config.toml
head_dim = 64
tie_embeddings = false
parallel_block = false
lr_head = 0.00792
Each number is 128 + 24 x the weight over its row's rms, rounded and kept within 0 to 255. Layers, rows and columns count from 0. The size above them is the row's rms in percent of the matrix's.

# layer 4 MLP gate, 896x384, rms 0.153, rows 464-467, columns 0-127
size [ 96  95 100 135]
[[115 103 105 114 142 170 125 120 164 141 127 108 112 118 172 132 145 131 136 161 153 179 133 121 109 129  69 137 129 101 111 128 143 113 157 110  65 140  72  83 113 112 122 122 149  84  87 104 154 122 139  99 140 129 113  95 137 105 135 116 157 138 140 114 108 116 126 106  97 134 156 107 121 114 194 134 100 147  83 115  98 137 126  99 120 106  78 199 122  68 137 108 135 129 140 183 132  98 140 119 120 129 177 113 144 152 126 148  87 146  98 155  88 139 129 116 113 134 107  82 129 114 142 118 146 141 130 128]
 [109 106  95 140 113 107 110 115 155 163 156  87 145 101 145 118 113 129  72 106 122 150 129 144 100  85 110 118 174 127 108 123 109 184 133  93 118  82 106 133 126 105  96 140 134 137  68 136 154 140  66 131  92 109 141 138 127 118 179 130  99 110 131 128 151 148 112 121 147 133 134 111 126 126 135  92 105 130 166 126  68 155 140 106 153 160 110 127 139 161 162 153 105  86 119  74 128 154 143 118  76 129 113 109 124 131 170 112 118  95 127 113  88 110 113 144 122 112 145 152  96 127 119 116 122 127 131 112]
 [122 110 126 130  96 132 109  85 138 118 105 113 128  78 144 106 174 151 164 172 137 118 118 146 111 159 154 122  66 168 111 157 100 144 102 107 132 137 126 131 133 130 119 132 162 175 111  90 118 127 116 133  95 127 113 105 119 159 125 129 149 120 116 118 127 145 112 121 105 148 150 130 154 113  91 175 116 147 112 167  91 140 168 131 142 140 148 133 142  84 150 146 114 150  98 120 126 161 130 133 135 100 143 128 144 128 107 146 154 150 119 140 120 106 158 138 116  79 103 124 143 164 154 140 107 152 164 143]
 [113 148 160 131  98  88 179  93 119 139 148 128 111 153 134 161 167 136 106  99 129  86 170 161 124 164 162 111 104 147 146  89 196  85 130 124 141 121 114 151 117 162 157 153  96 110 121 148 142 100 164 146  79 138 102 137 145 152  91 111 143 103 131 104 139 127 115 150 185 142 181 144  88 103 125 137 138 160 126 131 124  65 137 128 106 170  82  57 129 146 170 147 143 120  88 116 124 124 116  86 157 119 127 146 131 127 126 129 136 156 148 117 139 172 133 116 113 102 146 112 126  94 148 164 137 132 151 168]]
# layer 4 MLP up, 896x384, rms 0.161, rows 464-467, columns 0-127
size [ 90  95 108 130]
[[145 120 150  90 114 139  98 141  85 118 149 127 156 103 141 128 105 111 129  89  90  78 121 105 108 118 137 150 153 136 144 128 119 135 114 118 179 112 101 127 128 135 148  99 122 165 128 101 139 124 131 124 143 126 117 117 146 180 118  99 119  79 143 112 115 159 113 142 163 114  94 113 155 161 111 201 119 106 155 127 113 146 148 172 118 162 140  92 138 133 138 133  91 148 113 133 139 114 121  83 106 107 124 120 115  99 128 126 126 113 104  97 158 143 138 141 171  74 157 152 103 112  81 102 117 136 158 142]
 [114 128 117 143  91  95 126 129 116 141 116 133  88 129 100 142 123 106 154 108 142  93 105 120 133 117 155 103 107 102  98  93 120 149 155 168 150 109 123 116 137 183 121 129 126 126 170 130 125 125  94 142 122 134 132 131 123 217 126 106 126 108 132 118 136 107 188 108 124 130 161 131 128 139 169 138 135 151  83 114 181 124 137 167 118 104  88 159 157 111 128 114 145 126 134 159  95 130 123 108 157 128 111 125 103 172 114 161 121 112 141 111 139 140 133  75 111 116 142  91  93 155 155 112 184 119 139 169]
 [158 117 148 148 124 143 101 112 105 134 127 127 143 117 173  86 129 120 153 120 164 109 140 138 134 104 108 157 142 111 173 188 141 114 144 119 122 127 125 112 138 120 151 116 107 178 120  96 109  97 148 116 183 141 103 113 117 120 157  97 142  95 109 160  82 135 103 135 113 130 141  97 111  65 138 143 106 173 126  82 143 111 134 125 116 156 119 128 135 104 150 168 120  98 143  70 118 160 114 145 164 128 127 147 103 150 130 121 148 144 148 134 117 136  80 119 118 123 117 146 113 161 116 188 123 142 117 127]
 [138 146 150  93 140 157 109 124 131 174 147  84  79 125 124 132 145 167 145 134 150 106 127 132 124 115 121 138 120  65 142 134 148  78 125 137 138 130 154 170 159 132 143 129 120 126  92 188 144 135 123 117 100 148 150 123 104 147 167 153 159 141 149 131  84 126 138 148 150 160 132 152 111 136 120 119 117 128 114 136 101 134  85  94 115 151 128 126 138 134 148 159 178 131 108  92 129 116 149 112 150  79 127 138 154 137  96 116 140 159 173 161 123 111 122 119 136 143 133 126 117 126 138 144 139  71 130  97]]
# layer 4 MLP down (transposed), 896x384, rms 0.153, rows 464-466, columns 0-127
size [ 91  98  95]
[[126 144 149 100 104 104  95 109 133 130 154  95 157 114 154 169 144 158 114  77 112 109 115 118  96 129 143 147 105  99 128 146  90 116 106 137 124 127 163 135 130 114  98 159 118 106 124 118 104 152 128 149 119 138  94  80 160 127 128  91 114 155 129 106 158 182  98 129 142 142 101 119 113 128 138 121 117 119 151 129 158  96 182 101 171 164 143 112 176  96 112 162 129 129 109  90 141 117 137 173 107 147 140 149 101 109 128 189 160 122  76 137 165 103 148 120 163 133 153 116 155  94  88 129 121 106 117 127]
 [156 103 156 106 105 147 136 139 185 153 141 138  81 160 145 119 190 139 118 183 143 133 100 120 119 108 142 135 130 129 183 133 137 140 130 136 142 141 116 140  96 129  91 136 159 101  71 156 147 137 135 133 157 155 119 123 104  99 128 107 119 134 123 121 156 126 120 119 146 110 120 114 164 160 119 136  93 109 120 117 149 145  88 114 162 136 176 122 105 120 103 134 132 149 136  97 117 107  75  94  98 195 143 141 114 126 117 141 161 148 169 135 117 113 137 119 133 155  92 112 160 103 125  98 101 151 104 120]
 [101 141 110 108  93 108 143 101 162 144 139 149 109 107  97 125  94 173 136 147 110 186 129 168  77 160 172 137 129 143 118 127  96 103 104 124  94 168 124 126 109  83 117 146 131  67 101 134 125 133 127 131 136  95 120 186 137 133 106 178 115 132 166 146 130  99 165 143 138 159 129 121 128 157  98 137 131  76 105 151 129 167 176 105 169  99 123 145 176 107 141  70 147  76 135 158 143  69 105 125 128 125 162 124 121 146 161 145 101 140 135 134 129 113 160 116 135 162 163  89 138 130 125 118 138 113 145 122]]